config.yaml
d_model: 256
head_dim: 64
vocab_size: 8192
activation: "squared_relu"
norm_eps: 1e-05
positions: "rope"
bias: "all"
tie_embeddings: "early"
extras: ["exclusive self-attention", "hashed n-gram embeddings", "skips across layers"]
init_std_qkv: 0.0355
init_std_down: 0.0
z_loss: 0.001
steps: 10969
Each number is 500 + 25 x the weight over its row's rms, rounded and kept within 0 to 999. Layers, rows and columns count from 0. Numbers have three digits each. The size before them is the row's rms in percent of the matrix's.

# layer 6 MLP up, 1536x256, rms 0.097, rows 757-784, columns 0-255
094:490495473468460468523485511522510478490506511451533537492508473524504524489519499500535457483490498482481476470523534512510496510521495466504471468505545514539521505537528501483549482482501474512496514493555486540477491546439521504510517504543473527509537491506521519505515512496483468507479499516518476500488485476511475536544479496513493565478517520519473495479515509485489486584469501527501507492521520490516499500497459512531458509488498503532510520550530521502488460515502519485500482519508493526525491523530532426494529517478514477514504449436490473510529527473460494512513520518528511459467497511477524488459540480504478613490516490477477494519521519496456506512504481477519510467502523516473507514502489493464522506495474536514473482470466531506485506525467484
095:545457437506509518518531488500484479508517495454511503542468469478485460534524459501467473497498491477481484480487477491513487459503493538545517433462437506502452488521522495470520527458473528486512473527525538539501521527545499534531499528488482516510510487478488490474521477484503479472531542493486545517488545491520470515549512485498514550490498544515511512490474502499476448497475531508491528475462432499497465544521464516495539496469523502456456469471477478498515509503448528525490532540507526502492521514495510468510523483496507473515470544464499505485514495507466480506499500527511492481528495483482502522519486516510533505487469464496482494480526514491485508524525524507519512510499519549527459519559515491517503522544488472496492509495482490531502497464514471
105:496475491491499497462504506528530486488502513494462491491487453528547525495531511519545499527497512514519523546492500480535542495499505513535508491526551483525503521495443544477515486475514465524485525465493479471522479542500500516417522503484534496490512541438469469509494482448464471490533502523516484486499512473478491521531532518499481521517526465504478486504514456509490510502533526488539474494484516417559534483500469509516491459506497509465452501480476519528517531502533466525516473476488500507452449503483526498507503478448518469514504497467508460490548501505508503479535490526495510478474494476525515473502521530457531493468485533496472508488479490508501485478526498532491506516515460530466485559481533477479460521505466479485477515520522486502482512502474478
095:478451518522494519556552510535514475496542523521483494480477454490507527488528493429484510492446506539511535528460535492502514483490515492505520520503515509477498469479498516469468507529489465510485519520561500523488516480540502535482498480525462489555498523488508440527491511475482528505507514485530503502483497484509518511534477470504522524495511496485548498517505471498512470484518483487501534471532445534553463494510507463542497484509526482490456478529514526471561489484521518483527519523473526480503543494478517489489543490531492474484452544491482474491506484515470498506461504516514483448515469454515508516509501514523474487475492482500559487477520495484487508497482502533540539518517497492485542536521473514480487522500442482475511474525471523459521476496478536
105:512502503460474536521485498458569477507511508472461526511452545467511583485516569486484484486469478480460453509483497464522479502510469490501486488484462520506475503494521522460508525499485490552500506475495538493490486496491486529477481477524495472502523478549495496507497487517461477504504497541510533515507481537503523507515485492510462507481500476557499515470441461486501524525476506532527507498469484504496520498507479513515464501514521480438502493514481464509517487546477492472507538489518500458515553526498492529437518493488551500503522529506516502460521475522516531484504500448491474485478493492462510555497510481514516501485518505480461497486480532490460514465508496444549475521504472505536504510496508548504525533515521511499511495458464506497473525517481466
098:536519489479554533542450506509497478539514492521490527522549518500483499522506546534552446511491511469457499511480489508513506503519488520511497472475494486550480474497497495473519557510487494495477468507501573496465512476557471512530469503541486507494492527505532502491527457495482486500540502514479518515535529517495507523530498459520495511540516520516526539511493500481498499521509456493509498517485486514503520482488491532489510487533495512465515450501474435542471509456494491484499519479526499492499505500501479456529522466516539548482484516512485485518532494503507524478482490532493489500512499479487526521523520478475492518452515492539519547497495544474521512485549489499518486499550499561501519488521541549548522512513523491522481456483507548470476509534565510
101:467478476499482515555460480494478532502494498485526463487485557498462496567493491484539565506532506507513502519478439502534488509501518491482486511479455512506477470513488528504519490492472512485455491459519497530479515532529484516509540466491535487492526495530491523506523480494505448511522486515472512506548528554495495487481523478524513501493505533524536463488474476484490494518482508443535504497445468440530506450481479494495474515488446505511494499562500520517520496465458496514507552501498512492533530496513438489541516443485501491490490508477473477465483522478442483489465489518517534490498518497510502486447513487476497528506506520532487514478535506488510478508492494521501526459492514490505489498503531511537494540534495476482502466531509510555481493457498520
109:528462465494488481497515485468519509496485510492533508491457521497488521494476555495510497510549501549539566512502472484497504493497522494481534496514527505506483487513490495465514465495489505497493503492490498534510484508509432480515530477487536462517561531509502480514498513491487457473562514507533486512508480558536533551481540486507516518515504493524501566537524513517493503513527500493507524534438504495495501488499468468456527501480552455512490497495497440512487503497476510499520509496475509522464491503500464450526448487484507506498502514474502488467531464475510490499451487495475502511558503554519480468466517467513476480526463478509548492528472526457496519526504491487539524487504476534523469517512477506513444499531464479484508438531483477499486501475499510
094:541502482506520511508524514531501485489518523477484473494459559497476486517492522501541506521464504497502512591465486510492522513536522456538488520463493521473514474491456502484517504465493495499540520500504509483513481526511547479480494497528530482486513492515479472425524469452472486452507511548514475473531502495516510520504480486478482533484531539531470468473471497474503502501542535463473519499492484528494483492509483526517535544493515538472525487479502475504460479483535541530538516507478478468474504471501512515529502499466462532466440515504467458533535473503504502475471473510478488518526545495528474522493504518514505533496468520492515574508456517475491502515498508549522521516520485520483479523494524491508519541498482523479478522521507472472501473460514528
091:529525474492497491516566513489524477520477456495531442519492524497496507491505523499508484507542486479545480488485488515472495513497500541495524486548494502516484531512491521480478517531465478507488519437521486530538472503513478498464525495510487490478527539479447472525534451523478478466525525526499497478513557516468489515523496511490472499465517518505507497545498499466478503511504521469505496535467475481500485494506486481470522493507511494508479533461464472534498490521498527494505514511507543505462461518460497456511471534474474498523514513465473488457490496509435553498514511505531508490524514524542502516486446515469509534490493470552501556473539510483453524521501490462519425464526500505518522477495550484496501533514503456450493502498508521497509510508522455
092:463449519485538496466501528456458523478480494477483506526504521499519504507487480510525557435513508530504509472491443482469487492494477547494466519478503499511481490498526518514497502458515456516538497476515567513541515466468490493473529462492505496521529491511508472495505509482497508478553503529513503497475531532522502479518519512557516544508492507545518560475495522519521507527465474462481499490491496492516523476527516497508524502503461535513499482508472475456492494519500488493487489499485508509431499485536503488473533456513536495475498480465499497519517480490456490500500505579478497475544515494515494527501496504483442512456505484526505516455553470521517531490484489491512463509517522572496488493533537499483473535538482512521502534521477532483489472472484498
092:499483483487504513480496495465519509462484530451511495459452484516464483483514493523519493516483450474500528498485445528522481539509518500517482509475509502497470495528508461449495519502483481505510531533508547537566499526548495500508543485495537496525507486471455489466542513484503489485521516525517474524524515508515497537494532492470547510499485533530498510491472498473505442471509512444514522501509492543523461516543505510458525467461477493503445491504522484535490514521486514482461466469511509509457541498524478499492493525498461514457481516498531517491507502529486486498523541472510507520507509537485468518514521461469546508446488482544483482502528499467531529521539506504524456499499508495520497500502490520509455504498484478506448498571511492534514531470552509
091:533494508469449502482511533534482461468500480489487495538510501502484538497523487451494512537527507486498539496490526558513534476473515510482470472505452544472442474482522529510508522514503507528489421507470545495499503521436469480527514482552457514521499495512526521485477457516470479519496496501540500486465535489491494455508466526470545480545525471516503485498503491492529503500504504532500500504512475503537507519505467521489481483461517498516467513439517523470522471521473493493488503516529527502480526491508504457492486543527526544478496517501511478458456467517489513506486483468510457548480533469525529495482476504446534510498447495506488533502509488481494482474521511550521483519533467491467512520533484473498449516515478501519472510503505483471480503480481483
093:471509491489530472512491553516526478496479496491486493493541511500523479502517516461507521489492493520533481542482516474499507532485530496484479502476493481519516537498522490488490480457459543543482480494479515489549478485504495487530539459527524496514501546489525513527495518488498532505492538503484483455491492474541457486466477494504497495528547504462471501444460529452530467553489493507515510567499514461476516474506483447500515457503513513494511465435497469500510491487504477528499511521485510544526489528490470489516473497539503479435513532502527490540489486480503506515529538490506466535495494492502525516483509458488515519463527554531565530483538479493521535473508467531495514424540505543522486510518490525509499494484518516510495505514506478456473524517525514
106:533495485494504493474547460473522477504505519518507483510476540498493509463491481524490506469529514515505532515453551508483516491516526539497476483466532477519557509453478509470470524471510475524546516485474494504497492510503475461503552511489481506523521568510456523518517474491522508442525494473480541506501466527510508482529515524482490466507494531575458490501506485487458516522492525514507500522495486503463505478467527517510483464455511518482475468508516476512489479441523495506534486502508483538488464480487516470529472486482518503426528463492517515486501454535531495454470559476503524513558498493481513495501448439521480512487508524492500536527517515476459508532496508502478490507506461485468500504469488500462513504528485527494502473496499478506521509528541485
096:561436502500479533479501520483492499483521545495483472508414529546478500520487516522543467477476502463510483501499487480500473503480462467514495492498511516512484496516516476506494481481485514517517432501499543501512511466474472511509486517538491461543543491506535479511522482492480507496482537528493512480521491529491504504439488449528521506520513484503550562508487479518490475478476510523514518531535506448522505547521485530492507488527508537472518482514505481475508524516481492448530505463495501512461538527522457490518531490500553526500433506491495529525468527457461500479509517470515508510569492538466491511494509487506489471477486470491465476496521495435479506513470479495514500481469516489505503523512501518504493505509504519524478480546454478512513481469485504
112:475530456502475549539514488449512494538485508524507552530528527531450546516515480494453490539494479462509488473519492497510514542514529448501543469543449493494482526478501537474470537512493470478499509495532458471516490506491511526497536509485517488513535504468515428452494495526515510506479510509471502483456502553479531478452500535527489518500489496513471490531527511489462491486501481510529516540500501488498526516525540482470418516509489507535467505509489509474513478502488482497540528477491488530466522520477501501491520472518501512490487488489479468491519523510473503471496484507497505536521536491494523462518477487514464510527491569553533526509487536504448492472491491475481530518467456492491521472528518533516497519491525528494495529500495460513479499538501507
100:505490501544476575539504511543546511513466510496519466502478477501475537545448479470479502492488432508477497483468526459474469515526478486508510532472495494505519514488481539507496505534474537553530477469509495475521491475528482469465511488477481484477483512475502505510487499460452521523529522520537506528489545521484492533512505496514463508515473486484555522531430486471513534509490505482424528509524476497503513480491518512483514543539528506509477519523449528489525480504520499479498486482511492479465474518538496477481472503494413476530458462511506545520488495544514508445504530508508522469503472494512506489526492494515530500460515506498484507501533504524466528493465483538508512514512508497506474493504526512537476509528483523490503482508471508506530461506496488
093:500501462573500469495466497531523495511502507519469513490481522514561558476550500528457535493523513493487509515508474491530482476464519471519556532558460470514476470504526522490470517482474448482476487480504482494540501512503505477519553471471497476511489502483455530521485488505497504487543466505485477504467477479498521484499510508517503555513489478487539484514505511530501528496566521482514486541486507465554515500522460464493525495562498534492511475502468490495482481499474469441497484548506489533473518490487498519503523486497484526502515496484498468492532481493493516465493482507513504479529491512523473558497502467469507528516465507473477471482489513498462533486469455525520475498529543480448526492479480533525474518511499479502472497483487449473495496532468490
091:518453515474506477500532488491505492501524505474488475479505495500529515504533497449494496507500503536487503492474486505483517491511485477486473493456494505499501473526509514459492546433524471519511526476517485522486513495475509491464488526496516483539560528493495493536542498490470466493491508477461561467540548494504489484513518484503436519478513486514490514562487489462474523506515491518498543574480453528480505480494511430541484512503457508516486484480501481513515509509494507491512528467477540473500470502472508496528515528475471482493485527498492541471537489535491513480421562526525465506532511472472468558513514492523488519488494484469501483503467475482511532494525497529510543521507528505487483511493473541546530494510524467487466519510466497476470496459532497
099:508506490465475488523502501531523493424470515501505485505503504483531533539484519510472480482505491486504493521504489494542518472522507488502498480499524491527496464555496523459510488476511491510465522429535508492494482540510454495466534476479513487475512498483489531503511472543520446493466554501504496505496514516481547496480490474505474511520493517507509497541524468469458511495547520490485487522498479428502534542469515491504488511542508499513475488504495496544514516524493530500493516525458524505490510507522511522562493492448508538518507532507511502510533497503493519474450510522527488473508509511502543561483482513488496525502490545480471501455433506515459484502528500521524456488528449465506447530478531504549531491514531528497469497492551492455499466500514515
108:476471469486491537539492459493526436518468505496550525486476548537502509499494519518497513500450501504532520543494497501518565495528538498513512507496521484490465465501533480468527503486457497501490470502519482517530446481500488506469485470453516509482492510496476477464487489512495472487495553513473548526549499531476579468528463500495508521488501513506544506554522495466460506508493500487513494514510468512476510496495497460477510497478512505504500473488516437540473479512474511511527489499447543511496519471507499533536515473485484502501475526497506497504551464475502526494462522495470528524508481500524503500484493490494529509497498482549518523485528538482508503517524486484538494499543507554499475496518523557479481502509510501463546484499446455468448486490519527
094:506494494538516506464502501480535474487514509492465511516473509496527478485564496503511555486522524508489511526452483488516538491495538571470483498518505517541517462538478516473471569517492512506538516461492487510537500505497509495477525517473565471490500512506476534481571496461525516484517538523515507499504501473484543480460468482496487501513517527504456531526523459446484501511467497487482505547516497497486506504522501535467518504450487522511526446479504454519465531452475499478477467490496509489471465474515498471491480478498504545473497512508535509483492479514522535501436520453499527476539553520522495504532511488496508505520496514517492504487489504507467524509519497486520513492518470504483500536528516530483532517476517498515504494518499457484530503533523429
104:506509487499491511482508511471508537529525526522514478473496531493488492482480478506480516491529483514505492487496507510513526490533510443521523438483483513548496523455511496410532512490499513518481517511530464506477509500500507461497519478464479478535514485477474507508535508488493510469519498506427537514539486521529505520520555486532422537483501506523540538523493476511485466495505506526491515545484447492473539529543475478463500490501550500478444521491518479473488514480521496556492487476486492519521526542484544520487444504477533497489520492483506517499499514482512460460500518502517510507524494500495483506515495435567490465493496477473513505523539485500460520499531503510487540518515472512541480496506510515489450535495513540528466482548497498496511492514514509
094:513472535480534512458492498480473509471518506439543510479474522499526558514533493498495530488523479520458498522447485497498491497492469474500502505475508472480522466510537477533490479476455459539470515494495543509511465550493504512527499489511503511509524479511507499492469499493512504499479519504542484516527526511514534476502555527478471505512565531523477541499497481464525497541487507465521466505512487488471511522500488479510480498495472496482475517507532523530474489518491466512492492536498503544519431538538500449482500522484477526488516504452531529502476506512430469474475498493509531488496479504499520514488560441481464563514448528525505513489504468493529508517478514486520483490501496569495520492536507492495536515554488480511496469484447502483512511519504494
102:467519448534521497508502564540541486506516526508498511556496504471483554519521489500489551458496488464508510496483502500495515490495528549542486505524529514524489494495528500495487573458467495518490496426516502512490465513493509504474507474493491521498519491525552521479508531526452473501493545488473502465507502546500495553478471475521494480556541502539476529470480436497502505518507502529487503500488482485497532452520465513539507469491514525485495492489499517483482496518462476514460525508502511516490515491472527493529474495510494529513513536499472520467451474465507490429546540487517494537535530515512508538480516507528535498502500466453487508505510550493483484469466489491513502532495468484504476473492500483464462528507508466482523510516473508493522516520499525
099:466505447527490468502496522494525495497508528478507489497530474549481499475530491551468499522480511496486546494510522489533469517526541547493486507527518496446501518492522541485468540514502484496496517479480498497513486504514523466522519536488560523483473493540464505466506466506519475500501487498483492476477480534493504478522475543507495504490522491504514497473497514472542507561508519483499559514516496514503482527451492495435492471481485524498507435525539490483477478458526493496496526508524484491495459513503531477487419489501541530508503490495531511492526524480521552483483516508484552512496502536472433524449508491496539522474522548489477530502463523501471452486475500522515507483511487507521474518474526502506522496517486436504487498492504485467494512522569499
085:475505509487446510497468518516496492492491512499522516513494514498469504510482499549546507442506490553536516482494554494506493507491533476514464498537533511536535484497507501479494518533498520552481463468537534492496507473502496521499530508502441484545488503500510490535507505527482510462487476500528512477525467482531507507503476517492504488512501504497521524520504546504521502464506429491475519496471546487495492486492527531533521487456496508468489484508493475528511475530495485475491544523490493541449500537438511517516489527478518505493506513471563561505474521532501515494486527436471462462488532463509505533509496477551555469501507530504487519516527533468494546507516482483515446490461480467463524494493486539499459549518484516487509489532479469491482490507503530
# layer 6 MLP down (transposed), 1536x256, rms 0.0797, rows 757-783, columns 0-255
095:517488529538503459481478503489505526488491402519466466512483492431505507492489476491487553500500551568512536480489497519462487429481512519474502509529471503447513499470478528531492512461481496506483487470461490499512499488518491511530489499509520545527494504526508509502476474523490502521513478468515485500520494445509524467486483560496526451537518503518475509513524476470530460454517499487507451501522477487491478536514543469520521498453511481527539504480504498488523505513518488495505461513514539513543542460509500497460476551503501495472514500506529502528467489505540441501499506504535490497480513505531486508478483478502487491490515513511515529500493474474555516516489471466497448516514470480478535547521490507500447526495503493486536521522509475494502495476486501
094:480526520516507495492484499506482569506503314529511499482493509466472491489479497483513552481480480516505501458511511495505491479508480505499497503506531483539463515461492494531496514479516487495512489525496469503491478485516494472535504486499502494497504502479486482531483542505522515486524511520484496499534496479507499502470503480537531501482512517528513537505502523533522494512484478526506519474508509488502526495468503488507520545510531495486518519499499478501500486468520488516459504461516505515488499494493489498519504496483496509528457475432500511514466492490504452494490513506570516480489479485484522479466483485503501500507504425485509486516504484534514519513492538469506506461461535492505475500502506501452510499525522506491525619526503526489493500514474530
107:507524501455486509521531508539505458499546553498544473468505486481539507472523464483477511497533488509540423537458515544485512510498466547521485472524481534494463530546473500489492501506518460487520531524490464522510510562486498505519500487491487532509504467485515507510478504479497505505435551514449535531508487477510482478508485481490467504495486454492541494478496503540520499492489473459525485503485447506468502498528469517526502525476475516492468505513534523527479547519483531488537512474515517515488505476502530520520490529486505499501514533469468541456503477485485533511516527488484536476494526490501520506492532488483486495508516523464538520472554483520519555464557517495530525521492517509513467486508512470517506496501508525448463499483507497493538461464516476
100:460505546545459509501518472484506481462507421490499507442487498451487504481493482506473492548446506526474519477491483500519485498461493459491526518507493497516487470511482467510500501487513487528495541526514516493532494512479512507492436513462501503508532510515506501502512490501490492520497510484517470500482472489488511499484529523451475530479485487520535548518493512496522497509455484446530458505545492490506562529534464510525508486535522481499457495486497493463492468511560501521489447465512539525511497534508500516442457513491514496488524483545486461500473460510503490479504531480554466510528476511455528492547475514486513503462539471490492511537471534466498517523480505492483512500525554514508483526510481534504457496485512497477462534534473465479516494503468489
104:481490526498485517481503496517431560532519426477565465510504483427476468497514529476479531477530510472512492532543521517497508497436513462512459525484523540501499554513469504502502489499532493493474510523488512479511484544485476473543498476488502526535494505485489520505498501453569473509493521529472478481459543503489499512517537512535541461500511528477481507506500519506520534501523500498516498521481488451510524540510500501495468495518504508490482490524496502519481478437536490498506497487479527539508476529494478499560466516493523532498523487471452518501478503474452469508503465526523499533510510504482477513464516500501475519506458527498521526525512457523503497487530462554491451469509497499479487486511515494502472541516509490495457457514506502496521492499524481
096:527538508507514445503529494492555456507485467484525511521537469447502515443483479526514493502495472488517497498461510499461489465514469467523540544502465507518535493418502520505475453511489533499534515522529484506525477504508445483514481483497501537510523495521466510478491466539523531547490510501530518536525499529508508507500474476522481518478471497494521511510436545548531536484535536495492502509476522476496434508514504467529515511549529510502463537470520526494485529537509494485510466486505461518491548512490496468536511507492481492518454477553482501542499555522524506494459493487526503497494532516493470476501488490520504490512519465511498470512481510492493511477525512531516490538483479525488488506488482508458507484488523546521544522473485504470485491473497495
102:501512479510495491447552544510496543511459551498458490509478470502494524474489498516473464482502504485489529508526547491504500493540482493464540530499527517449488497496470490499459500496536479543511484528510551493534505487538498522496516513453524493473449487497498491500480495482528497469455513474526457531460509487469487494520482519512509508508502507475482481530512516570491530503526520481477526488541504523472469557465545514515492500525532535478511484519519486521456502526509484449485446513507476483494476515480542501474485524502533485514468473513514527512456554528490522476526445489533471527546514508517491465525534527492488484505508540522472495480493501507492473494495496510498461521518504533477498479530482499482502465463499491511472483465525506454520489568512471
110:460486494444459497551504467510463555481502483483522503557486515483475456510519504483515490468559504525534492483519491537538499495519541499442481465466494521505483473541538510493488517515506521494456542458503479527532504508510532515512497497517475459532489506505528542473482510544516521504477471506449503478506523508509499485507481505483518518471518510526515494491523495508484485492507467524493551523507518498533520543510437471501504495498485460562511523513502491537503500470470476493463467504482487520528499457506475490492502549523488493455522499507494496494534466492555450457484458483486493482480479508530481505490501475508466542473494489480496507545519492511526523548517533471515521514492516478509530492502505522505508523482527503495513485544433506537487558510471510
097:491577512487507509492477507517499497479522530494484509524524556451488489541503531447502533513517538528511477515511497521511499532485530494530516534492495500431533483495507480503517483503493522528497569504538495474486450487463516516495487537476466453504487467553477482499483508512503486492495529533488502514520456483520468510503547479483489475486472527506489481504475466496511512450491464487480504499517505496494523505479483488535492454508483494521492460490533505482520499485487505503468504525512507498454562501544500515518456506492490501482510497444517524558538475541479490513558510487449493486494561463494498499511474450482508494516514505540493503512500483503494499563492467494519504485457462537545506493533513501484484474529476526505531534530507478549507478489520525
096:534490527524515492496484479510486494507538295508474517498499480456467495489487491537494489480521510500479495496474514489508525499508507488504482514470471490442528471484520510518474492492493481477518497494488550489529509516501451531566479500471543518466460502519489514498463541537513465502495491505515444565494473483504466504498504503514493519486484483490520516507517515519504496471494506533498474437499485543511515519482473527507482471544537505522500499512524485497490483527496509470482463523500506488505500465516524471496502491519502538530521501504507481519507495514488523518504493521519503519531481513488531520538518521502489472501489508524465473491472486515508473512515492535481483495516498506502501494466556518482504476516486514479505510484487464520519490518510484
092:469477504497522494504532499480480555553428336498479484521452480534494494476505508518466488514459490503519512444486522502513482514520519513453529486513495514511513518495506544546478518550514498468509486511483493525522502473503500487525471485479508509503459513523477491520491472483462491534502518515475502472484511477435534485500481490481487497497484481467475491502479488465496517526525486497507490503477503477547469481503495459513512504500494473538511490465477494524521523531458501492488500500525530526468506465505484517504554510492490503488432528486513502452479507525490512512492476531509479489503506508539497473487508514490521520513514520529504529490511496454490486475513460462500509491492527495521526513492492522490478509511508480503525576501478499542486490492479516
094:513526498531483519530512479475477531519531487525473518507481488485482490491497507516485509522464480483448463473471493488538550479496525491446484497484496514493552502537560482485538497485480521475473530526507509542457509459477544529520535502498446519522538514512482510507526533536505518510482501489517511529496490504525498501502473488511507536477496482479475465483498513505461478504531464515448472509494522531535539513494498526495491528528491540479494483514564534482489461470493525412470497514487470440513478517480507507478526464506512499477510500534509548506509514477501505463516503496457521498506508499514490429496528530504461471529519510499486514487468545480492530483487495517471557512461520500461513508460520493497491461477514500476499535475522537533546489507500497
084:473501496509512500504496489440499551521521269515500495472496520456482487506481525498496487508482479480498482500495474494504490481542482489481502485475528495533510537508490496490536490486482461489516539510532506519512504466509492507481503507496563473533502500495493510521490517509558496454506493503483479498513493494524492524491521512519495520470509493483500500513472498511477452529452540483475446493478488478494519458542478541499520512521483487497495488574489510545502512495508491470494496487493506491495495517507512468506489476504492505506527521498470507498513501495475503517506511517501535485530483513521470528486502519530497504510546499518509482484498498520519493489525488471486515490473509500523499503481514522504541488523519500500497536513498506514477484505490490
092:518437518525548512485489486491507451523566407497473524490502502496465508512494561504499491492494461477492500527523539511489509496501480521486518483494518467517515514537497502523532467501509559509466503515488506471459498495492502531508488516520569508504452473475522485494483490498500518472463473524521530470495484544499517485496466483491471473509491509481467500492466480493531540487517509527510465455479492490468549530501485488513514488491505548495536538496475519481520496539487464525440500496546477518469479544499516489499517505512517466532505501535513523511518467533525480498518492506490505492507558538478545469549518530466496489491482537482502484532495494528523526498500511519502530509520535479508491491539464454463510508515520508466531471469468523510486528532523478
106:513550510506506488488496455491501512489504492499492465522505483499492486459506438515454454503504467446520475502535464506497492477519443534507447490513492507492506512484525497493516520508498469495499506498498503484510506484538489524485497494515482523573508519528482464508493496457537518484466499491490479503526502503513514501491520462524522506539534521541479461446525510476487526538570501561456514537504520486516504562520492519541466508494483531518523498486540498511502523508533519512503482501515525521508439478505532472453525504488532531564510510473436491556475499501515499489546497505500533503492466510466536483467535484464462497516498478496505504504461510465508510487518498508469482500499514452482527483497512469522511497487513460509545493509505463502473456453523492
104:501475511481458498495477506474487508513459507518533513549498446524479451508494457510479508549491513539459527468513495470507472495551504484498482493465510498504503486476498481463526433494467481503498518520508471508477477514497491493513513544518508566498470526542528488468516520511526489466501509487526474502569503531506466521498481491485484478468474489496538507516479473529560463503562496510495529487478537514467493525485467487473521532477499491531491461478501492472502492455523538470486513475522504433498504508491470523488455501520515455483506524516493502515545542513537459497454510524481480488512513503465509495518451460495503471519520509490488486529522483561497476473487473505522500509483517486534504505502518499495484449466488484479524477530437518519510508470510528
101:519519528487477496476481506454531505529477407518448494521469478495504448508475485491531549519488528505492503501541504499486508524451478509456494474485483480494514495495504512485489523529492557478508478473516470531493541493497481523488502489502485489504486520525508541535514472494491507502495546492492518485473501484512498514499454490480513471519510482523481447483482482526491506488518551519503477509497490495503530475456486512465527505523512509482550456483479478517528520505500533516459491502539477503531506465495500550431486496527491509504497535520499415527472522513528512479489492494526514501500501513493486532473479506510466499512488437485509504514490551482469469487557496473446493486532486483518546544483485494509485471466484475483507574491503518560519519485513500
103:498493486488508458486502501468499514511529514510512491500511489494491498502538503493479486518542456470516520518532508507521493516484466500439460505454475501502484497445493495486536546539528478481472445500498469487479528473520510509536503484507542494502500514510452517542493518521507500466527471499467515470484542487484510466486442513477505540481544500498484455490490548572491480503520487431488506508519500496516524489525491538483493524469432490511466488532482499503521505517516529550547496497507439507533479529477537516531480540470521544501497505500491460468504526466451516532506526454516469518523496447499520479479519529503466530525496541498457523543478501510518483535496503513495485520501495508500492497504502463523494533554508511518475491493506502507520549509507469
095:503511477476529500484498496510466530529504471486485506525498495494439506484506488501502507491486489464529454468506471507528499481524493484496505487532525521450491485502498464502531465456529567499487522506541523527500475481499532489518478513535447502464504465501511493458509511515503507539479488527538499473487538495523555473501504538472453507465484535516484515512513471505488463495447519510470496497516553521462486505488473470507539476507494496459520510445572495486484490511479475505484545536496518506503507540500475484498513526500503538464537484468496529514474499538510459553529510534514498511469507496526534478524526519480491486487512518478507522492526490478491499530510488467504557446508493482496509524527500507510554467479537530551531516487522481502559486528487446
092:526481520495522499493468506462535554491451491489497504440483539522487482536513475505530496466524511526501513483493440521524542503512459504538510534517452486479499540494516474512487483497508522524483462496514513500485500502479472483530489559494556506513505515472532481541459504485499485509479478484528506470494508441530500512492488513461508503441551548440509507447524509495546480512510505510493516523533489504490468479447513498504523480480466483511515528464498473514557505518526490562545446513506508479507497495491482498491500506464487495502499531509492498525496542515501524530522493477532534486488454535507469524498481514473516473513485548521462462496488479510526476553489500464490512503517531532497496480499527533496496448520540470513481498552491494498498496490476482
099:473520522501487468502487509510417510491519499515480518535525533487483487469522540491471543478471533519537548518537523480490515494553514488477512491464526517486468469528488475534508538536521508479501477528526486527506482525478547524493495489486511504524491486497496469525503474536496561465456483538454452515465508469513478490507453507497522471533508464493502516529508523520541498499510479494498532497524496490535466555502524523517513470482508477571513504513507479492501475500512489499503523511528521502506570503473467502484498512514477497517536491568515487497480524485488521471513489490512497506480520521483494497489473526510511483522499489482524493511441496499565482507474555486495532480481457491543534451473514497485512546486532516494514523472474482518529488529445488
104:496495539503521489542478504482499465538540430462544548508562526457471497478507484494531496515458548506551538535510501486503508513498489513530493468473477546519486488479532510491498483499542531514535512505518503531487519490483517493515467493469491464505486505486482475470516509495500528506473490515518505518513497545501519462504480502517536484484464522567501485527522523509519520476492481497452484441502486464503514490511542489506499519519548540485491500498481514467464452489462472481458457479513516480479538480496520508514514464494525515470521498572470456524555506503505500474492466478494491451540520493493489482524514513487463521522480494536512524509482522475521500510465482518458503500506474516514479523511526495452463490539500524501471527522483449519498530499497488
101:483514513497512463517500512508491473473521463534481511548501466442525522476463526492502479486523458523528457494503482511459490496510526549464489505493482505501495488542497452519489494496535507471482528513508476527460527511477515515506515500488473462496497493524468525502449481503533495530497470474417509484534477514525516509483467482487544461507460489484502480518490526491505518518499479499553513540512513523515522522493481480537486503485478454492531517475487468525452479516519488523502478477553521520528532486522492519510473534493447549512513512568473503509507431494579504495493463496437471476495499512476502495477495465492509479471491499511447524471468500512490492527500521496491497472491468473533495468482524470506515481515509515468485560513498484484486504470501482
107:482445490495467507453525503505483615497498509492488501498538489531478479491478512489450497490516474482484500478512504527480479498452486461460477472467442497486490477528493492486519512535523461455543527487510490493516494547488495528539491513510498477456433484476529526509486502479482501506491513476525517523489505467487503498502482521464525518504526448472506481498547489493483525513490507506519510495526534536478504491537494542523505488479490514517520520515519499539529495512516476478508483483510519492468493509509489507451519539525480525483541471517511488490446552517527462505524465502461493502494501486489500486493503515462490477482496512490500479527481492535508509501544517508484516458454521533483507577546515510520499519521448459520487491523490496538481443485494543
094:490562520518480503508532518497532556501461327551471471517501524449522509519494515511503502518502485506508494474521519473472507495509507490460500488511514474491495480505535533498488520525510523477490498503503460492490541449521505474456502497509525504503506523521501489528534531528457473509494503497505500523487502470486487495494468523482505501533509470512535475544496465501499504497531469514505457517486492483523480514498523498476541491482522501496497523475487476463506521487494523538493514472539528469484527465494488533471485514512509484524537536538513501476463477499536494477479522491530455493542497468540494512536449507484539484480535500491518525509499491514510470489514536492488509502547520476503511471517485516527483479502483509520545512496512537464488481485478510
100:458537492459552499474522534494481501501472484512491466431514495478534487487435471463532497514492505500506512494501511541486477463551481492489490468481530497524482488507483502549513433517478458497536543496530495477499495464444524482507451517470517510532511497519502489486482527486472526459515497456526514513490511429505478477478504507519541505510512500514506488513544570537483446469500497519511499526499479456488524527515468482516500503532541509502483489553481502508480476492538512484497484521480522464485471543445500499512506511569467532532488466539491486496521544498501502495551534511534508510489475472508462508474500512512496479535515499519517510475487494531489462526501491456493497530478490508500542507488503486489511493458489509516510473495484527475510508507503475
102:533472561524506510441490497485475482491513485498504476520538460489500470551464478500462465537500486473481533456539436518493522457519507482506508463484503485475505534503508539522541464445512535515490489515510553502495495517469494517461486506446522498508492500492512481533457480518519481490482481483534556492544483468507473537476473497516558483473526495487476484539463532480472504513473474467481498504494503513525532479489486510498532466515521485482515463523478511490477525506485496503546513484530477510517463498507523478502474555536509468436450522484494498527509522539531472482518467515499501485543536516533459469499508498488468524508481493499460485504524509524497501486492504506513470495524517519475526498518458521482490483493454542512526492486535456496477485521493509